Each number is 500 + 50 x the weight over its row's rms, rounded and kept within 0 to 999. Layers, rows and columns count from 0. Numbers have three digits each. The size before them is the row's rms in percent of the matrix's.

# layer 3 MLP up, 1344x512, rms 0.103, rows 936-999, columns 448-479
102:617393518456586574456410560490542511519523468575456572387506429514452577499528449456514528561506
100:528549566588404469501498448411464497481598453549520510526488478493507560521607507476454530438441
096:529447579490559539530465494465512481490583543513487578514513433493514561407533442421544489521515
096:516540481550483586567529504401479503525476505483490522538583488538451543468511457607520449493441
101:475476525545520508599594484476519464575411470531536519486495522447462518431545502478515542565465
094:485463550470529497484444385470430398484531528582506528510485479481491547569540409462546513578550
097:493494570437553462515530453560496397562556449520477491533418513460483472435563563524417464470488
105:552491585543411481532463398487563614449483517503541499547459474499533356421417539578487551516503
096:469493489452461580500423519387529540500551463545428573391470492473507472622491505504426479594566
097:493517497531500487531572378547452579471437498525473498529533534534539544393499538500569547552560
099:547512502509615459487530521559463487455527490445514570518477505461603535476452453511521554562553
104:512396518512510465468581340428572497411532489516570508484489491464544477483520450514449482543497
101:465475582528425458449524528566497534503560470537459486461492589525514428502449521444561414630449
097:475514482385518502481492559429492458502468609468562414501412473534539470566596603418507469423626
093:495485469458541475404431427506461427535422382417490555463481445506563563520487551471463379573437
089:510523527514439517505485500594461578460488581445497497393510507444437539462487537410564527490471
094:450511524466573561508540537471476389461536418520543469582547521512491492599477509546520504482424
108:466598386509455453543548500527457490469474475569421435532517485572531484470480563524547470535504
107:496456501534528456529420581530496483491592470550462440498408495466429432496395567575565585551525
101:449433505434480496499492514491429627536479505458560600505505562558438571543407491519547407442365
100:362552483476513495525480504530499521468566555545520503440491572557585453508540360427477422496467
098:470519478432415548453493552500423568534473497504474547439370508436467532403460531473425477459547
089:561488452479470538503540469518548501518543526596481596565496501484424518525454509491469503530463
098:486467469549477551475515399478494552506461377391421436464653488486500590531471452476560522485539
096:446341496519470505472438526549535573388494632570564514522537444519514401527499501509510551586518
102:545512587491473540501408572462471498571556496484478479509527487559517593493522411498454441588550
100:475523478502459541570544426437527509499492496566516546610627476455490467541510508492445563457508
115:567410506414516519481655424526510542553490406588499446542525408451545529528552549531574481534623
095:562481527464517493430463491481489413582502513584485428496476574435613521546413530476463489529537
106:645521521564430482571446446441496556510475469496501501532487472453428511453589604531573550474491
101:484603486477421492506564452441516340471535554453438492429510453394557484539423518480567528488582
098:592471531457482479570371553437591606405551564488468471585504597515460514441546413512452561499439
092:495433509504528438554475503432480480598522508545483497488519571427452506414529475450416388486488
095:575547474529478536487493597480515533461451428544471505521527493507525461534512439489468514476466
094:489496553535495404458484510537561459507621469431386518478509463501448506460460389500500602487566
103:467462501601460541471524443489461484555527511485536453490534543435519598540475551505583495470488
103:581523528519515546518511430461523495498546548566511586439524540558560500551464526434525563450560
097:540460624449462521510482488499507415595580506546493537503515501487528512511511518543567493443520
100:511431427416507581493475525438483424559522394465440443536524410541471460533588543506532446544457
097:449486514461458548491546535478477489498452406530510520488554544542508486549588560558562505466486
104:457498569504521513476559454522475463628506470577468516490409581520528461543471487589533514467519
096:490470454405568515508467465494462482560463542599472497462572524470442559461511534465481483487534
078:478493484469541545517435448453420486512465436523593479477509436428472438524466438508608601557367
094:567447456515473546458499521484456516448527483498564410462497453527549405518474562481506489438540
099:457448401449613459496509474472496524463543436542476448486472459508488480397420529503544418482548
102:505547418561543468529462510529559470466489530518511448510534522516455526450503495541546466550427
092:525528507457503471490436500532499530582389506481547483553552558486507548482452514478493585459486
102:531472435512489574451481460609549526513481526578539492477480477463525458543508458592470525462590
105:546560522479444448476539517474518474449460419529441472535585479541484492474418551502549532575391
099:553491516514500588472585453511534483390563441487547481620591465529479457660465454453471510561460
101:509540506386485508423508443424390515558529495502465528498412496460495509536351454561464444436445
098:504488534492473536482520488537558415435416500495557435457472506587381493578533462517543548426409
097:522518445471454588496447424447433628460539593533413450497543497530515497347558503476506451433485
113:520472467533596514454541504396485497656407390491485457514488471487381401566587477512496487532574
103:492407517506518556456553422537521515538493502443473438449501502520476457521401508470593490427567
091:494576533611475469547445541598483539573552629558516489537504547461392510459497507493460503478489
105:492556460465426518534468627522526532478526450523546508534587468452493458430546512480504499464562
069:472468437557538539499479481570413459573525435463569599443488518518525556552529563459603474508456
096:497513417462474498370515502447496508526508521460525590436477566488505513534430477509480504518471
102:546516529509497496509589530525536571569530478531464420513517613549470462509520458509400516438524
102:454437505562447544434359542583477510451481528577463423510600444546564526527507488555552584554427
095:501535485484556455504601636548482416560477595521489521507494554605495366516477479511508496462408
102:535421518433450451488568525487466607572489501493576486495505506533394487639424458541515508489521
110:492501481464477513471347460512483508464492442488480559532496362519617431588565498507515554409553
# layer 3 MLP down (transposed), 1344x512, rms 0.0463, rows 936-999, columns 448-479
107:457475364495485444535537603544511547436488530496564500556504443422525524491542558463546568590441
109:474425475534468486452489438488532437474394568540515473498397585495496486525438480593600469455579
095:551451478443534518472544528533518517465539542586483486496528532544577591521460451549561547474487
095:531503521497504498549487471494517493595490471553507496506447498593420476499534510515496424551477
098:500508578498550438435510441477434506471535479497508531494566527484448455430427605532453489494536
092:586466392566508438555511567466518455452491402562578519469404578470518543513451493474629413566486
093:636519494444428450547487435504507513462569487545470449446517591423533456521447518486542449464439
101:555490472525561593478425421513455491534486545424506485489526525532450478513504474457469525494520
098:467500395647426531554454531409543536473554587482586540567480595511451519430480515537468509492497
102:483569559486550353442514449380440463558521558425583456458506518531531480393511505507519518517481
100:486530472459628492438452463492493423432469509507419496437499625389478517532476485504520506534501
103:493492536538473475461489572433540472479467573407544536525464500427513487476451510491418579447468
097:500524429520400506507504474515518597552582502609404423507554516508518459470504505581474491451562
097:513522459538502439565497468473534545613463439626553456458464598414552500494534470610585480421488
091:515525443438473514544456519598593530497575458515459419520513549476575608559477434552435609448478
094:576470594510415452481480439498480441456430500532594464431499502525522544539541504421522460409635
092:499558501509477534594479474493508467483506527480508469430504454481444532527486570504525577531524
116:553466404522421483426518506566510539460385498429465521471513441566555420534468449564497446472538
106:459378501480596418463458462447497459515538493443427471541492539553624467527485551559512550494400
095:602489446543584496535376525549483555492516481617561392500540481479517426500519542568483543578479
099:400491412563590529522562490568517477563544503458504409487519543483494459549538481412445472429523
101:504369452463471528520484499490451511553514557498471421635356577452436557474580467557468418491513
097:497494516479527537408546474552429481513522485526501465485583452426512501535463503446451472624498
095:522412414538455506427506486397444517484555479409412444537558504507525490507496597521407563496513
096:429488575568576462423511445561545387425484455491493508406494599450409399466468536536459457471417
104:529443471492500528587489533457497499503504429546499531517503434493397522552425508481469428533613
102:510451455503496476506501536528552468512479462530506525456561423504377455472507459491549505466475
114:485524497477522430555411525499484464442446515477523497568471551493537456441629503562467498497550
101:535503592485545473515447571515507373522511530559479504521462559438468545491474529495548491490482
098:488496459505459484502406536448477544535525484526511543494556459554553482535526486596552490459492
101:497593541505458584473524480512574416524512518417478509566509503480450527525415522547522520591400
104:578532495427389551443534436476552526554526642468546495528447396502379448437554539479575460533515
087:434510515439503382500444399530607526487459481481531519518478512483515521503442591453429517579528
097:503510552512434547476540461526544548452608554471476550491554459484524544444559539602432511472573
099:544521545510545535463602487506542550577615478449450485495437517508432436500468416546501555479456
105:522573424412490416500476541566552488585544511455462549470548504535470536515494494438532549420477
104:393549486554485682521460502441476467416551435592497466485527545519451489492444496493530618510482
101:460455490565507459491463406432502506536434565491503486519447564448535461466548514486486525522498
105:510427513450432521488510530529460463554529506466504459537516466493411441410512537612444540425513
100:634525573518514476505520475535489456528638439569575544456525521499563492505529461443538596467543
100:446554468541489547497485554513521510541491462451523505503499485606548548527542501373472483539431
097:510518419460539488533534562530492571499531543537440570567511520528467533503517580495472557547538
076:547563583452477516516493458567503440536563507529544480516438468518490522467560502465477509465422
092:474414429565470543611518503533465521439536554509513492481511501544557434562425441459536470449552
097:516409467459501459529524529535546483433479521490503452500539544526577549455399529459422507427496
103:555532451479528494462408545490467540464597511501522531475576536509448458451450538469533535436408
096:464523521422560542498500466558512566421571476513516538518479403580509427534468531560528482440525
102:603510536432500541442505509562433388548592515531659463462502522480467454458481515505513517506521
103:515461514387398482526449537434520460490462464479451500516477398502450460496538529569463588441556
100:528524585484576500542504558478513439435576438500441481446503554455488435556495585476567564526459
098:446572545460502593448515472491516516509512567554487515402504545498530501484562554499418561471501
099:491506395526555542444474503517549498529505545472464551475538484456472352548548468487476511511444
094:550560529458520508514533514531493520521462496519474485417564558525525540439499544483552466479550
106:495561451463510536559448500545511503517523516534410402634513477520446549593492506457559531495518
100:485414467512481504463500445522599484424523583573456396468615528450505572483496547480536494554489
095:476572536529515556483397532512461384544514493417502592441508510488513454443505530458596500470427
105:505462436500585522572499485597578515384525544513526384573542583490535509485480486545576506480537
069:456466433528532400395507446530473453507461394468444437467549480587513471549489481518461509477543
105:530455523457471493437472503578456454492549571572529511571465443552466428407553503427523467560532
104:480528427496474561456483446497542527477458394479534488501387565423485483510473403489421474499479
104:596495459510500574566443508442482502491457520562551435456480520494472551444553554465580552514463
100:498387523442514482478613470485543446562560560426436500587553424510539430484483394466517519529432
101:482467510500416524520491449516568483508492449502546493448500531556387435548558524459479555495475
109:468483516408412441532416477440401516525489517437513434562396573530445488512492517418543554386475
# layer 3 MLP gate, 1344x512, rms 0.1, rows 937-1000, columns 448-479
102:529501476478461454477454548457483491467601501536444457420497465461451523457509572457457528502507
096:529500566500564534470410502490499528479482536620495511454519523523586469499534480487555490490559
102:540574583428452490426463451521427443478478526503481457532488467488563481446469536560425505487519
102:475484510582573499535509543424486534530440509455463493490476474421588530508556460400519485536465
094:431525562563436477495422488557526518514502499520452601512425432535500566475505526542481600602417
092:598578581518609460407510426462451536496529483505398561531551454502537452463566442533499385509473
102:431469466523474641409468493495431534431498559511479518484510520485495573487478440537479445496475
094:450470458573553467460547441587509440537503510541431393542518536437498505463525494510489515404446
099:532409460544479518536444514511474535418539506435546507533510500445522557515395462556557515497566
098:458530490503545559568518593520494433486544406516480523491562556518529498580428455481462603443496
108:541545530562523437555469414453460517468574522490488543453472470490479533557406491580541408550546
099:494620465566416503551460569490540438487519532556503457510513461442626564496405568570479537590568
092:607489504441450453496521573450470407507446606549487495453496498508510475452596439380435469536512
096:526433540531461446422678461468498526531489504494540507458518455515433486620518348473541473567565
091:560533475516580493518507539482532445591418580502476495575481504451575559453553507544520462512556
092:569520536482457524483368445482545550505484516495431539574470466547543554417463547581536568501498
107:534507566478455595459514487420494526493612475419545539577580446445450460530474540445442507497500
103:435525493491404487477455553487455529566486540455538463447569555478549636502615436462493496526529
103:544462628634606462536509543482523468493527382508552548515475498500467477467515551422523525499516
101:510549511471561543430548496598567505602516453464451482447450433431496494481468540525488480462473
102:494414494483447482588429522520557534435505571470503501549457523457467554482475533522534554481514
099:500533496385544552515525451422501442489547505495444495499459444550449529528489495516505472510455
101:448478428491538530579497512459568558438520526594449463475489479515476507409469470511539521587511
092:492449541506504525513540495501564453596497453569471526466488564467551550453470513490527516365542
101:393489505537498458426473511512537493385460428547518534437323572528506456524511557527497545633432
099:518451577447474482507499506508456471549475408466454497562513460420486554565516464511415437497482
116:503483457480560634403524480549520469457576486455406524588431484435500425468544541558493447364535
095:547477448432492520490542541534467606513516525499468533476540443430477464499521429436488470478438
107:446511497569527381491507575497496525556518562559483496497481469505505501558523412640441582566547
098:488500494509397498459527573548493454426499501495435529511497514464391490464454494541599482487531
098:510540474561515482475440474495447492487530474608420514439508558500525456489453629543500535537495
084:488473468500503554456416559458562578585497603507379538561455461509510520449481471549501513497444
099:504437530443536597399451476385524508584497458495569477495482440507477511425656504490467597524576
095:516481429499499404498530443561454474497509495493574485434495512455542510494544516567468463463460
100:490504456518440491482494550511492601371547530421456392475533535481459566512542492437527537580544
105:472600542578550521495471589544500547484411487468457477490490522460547528488520456556561546487498
099:560447544524514389546475509510565413559546548524479416511458470389472521474495538569569529591557
100:416591528446465452446501536407599529624418424485528505494515457588399457497494496528478433541497
093:553394500515521536592593494653520545544537501424458602445441514565524418401468498472516494534414
105:476519485469557541467472541627471459481444523554446470557571374472534534554555470507520537431536
095:559469569522484546578487411487489513456541576478534525468411460397407566473473470540470528550538
071:600564487462436495452524592581498384451522480451509540538537531584502586555511525483547496523565
090:551429560484456484434464486528539512459579459577537482521483455503472525459455461443494473557447
099:516487572509533537459523417435464460493454486542531457523504438415414529481452584466454467505479
104:456401573367441550478432456476463489542385422443578601487508545495491500496429402524431525512566
099:479535423573482487551521517484539527485495509431421529489519478507482525584543529458589499450546
104:522550554479462405431485437389549456542567513483490564476560480482504490436572374425548548534419
112:485499523520517499533489398586435475455534496463494517536461496464567502429555581491493569433541
100:587491491427621457498464439440471578537511497482473504488506513551550550556517535540496526444545
104:466420542479601455449425530451535548518498488496603589513571649482551455547519522466574459510484
097:453537610460452473539533483554552508566468532490343536517466578527561528569572527479453508505538
098:539515525370491530405434491445518492523539438580454567519559586521434489561422428533546623453518
110:503516576494485537519451487487496486487407548551406517458498412443459489463513533431541581542502
102:501501421394425560499567574508458544435511532421465550627547565518470556497552441498465546515549
095:524508530479446508478536506515449532503436545441496440510499457444490478506505548509499423523628
106:509550586468473477443524354507538548533491470489507517584499487442480543512461491517518482531525
068:509535446476523516446485463444415493502544488519461545468417506480482535532508517451499394477496
096:499515501478448436468397459504544510437464509481521555512459466484471538525382522502527474432504
102:579440455443572496504484542509617464471502452552491491489559429435497520491569607540511472594459
101:532573416583425601483487503523436553448474529477460437500483487477440429596443476550575468472454
098:447528640453482496536537479495499653495471419470549480550515427487534558463521590455422568407509
093:475478429538467486563503601478449463514565480427496516386557542491443550541477523495509551484541
112:462479478501491531494491488483570561518480541548588611402526569425467480518516536549495378556585
099:475454471532566498440557491595528535454524514491464566525371480445482483494562484561444492405470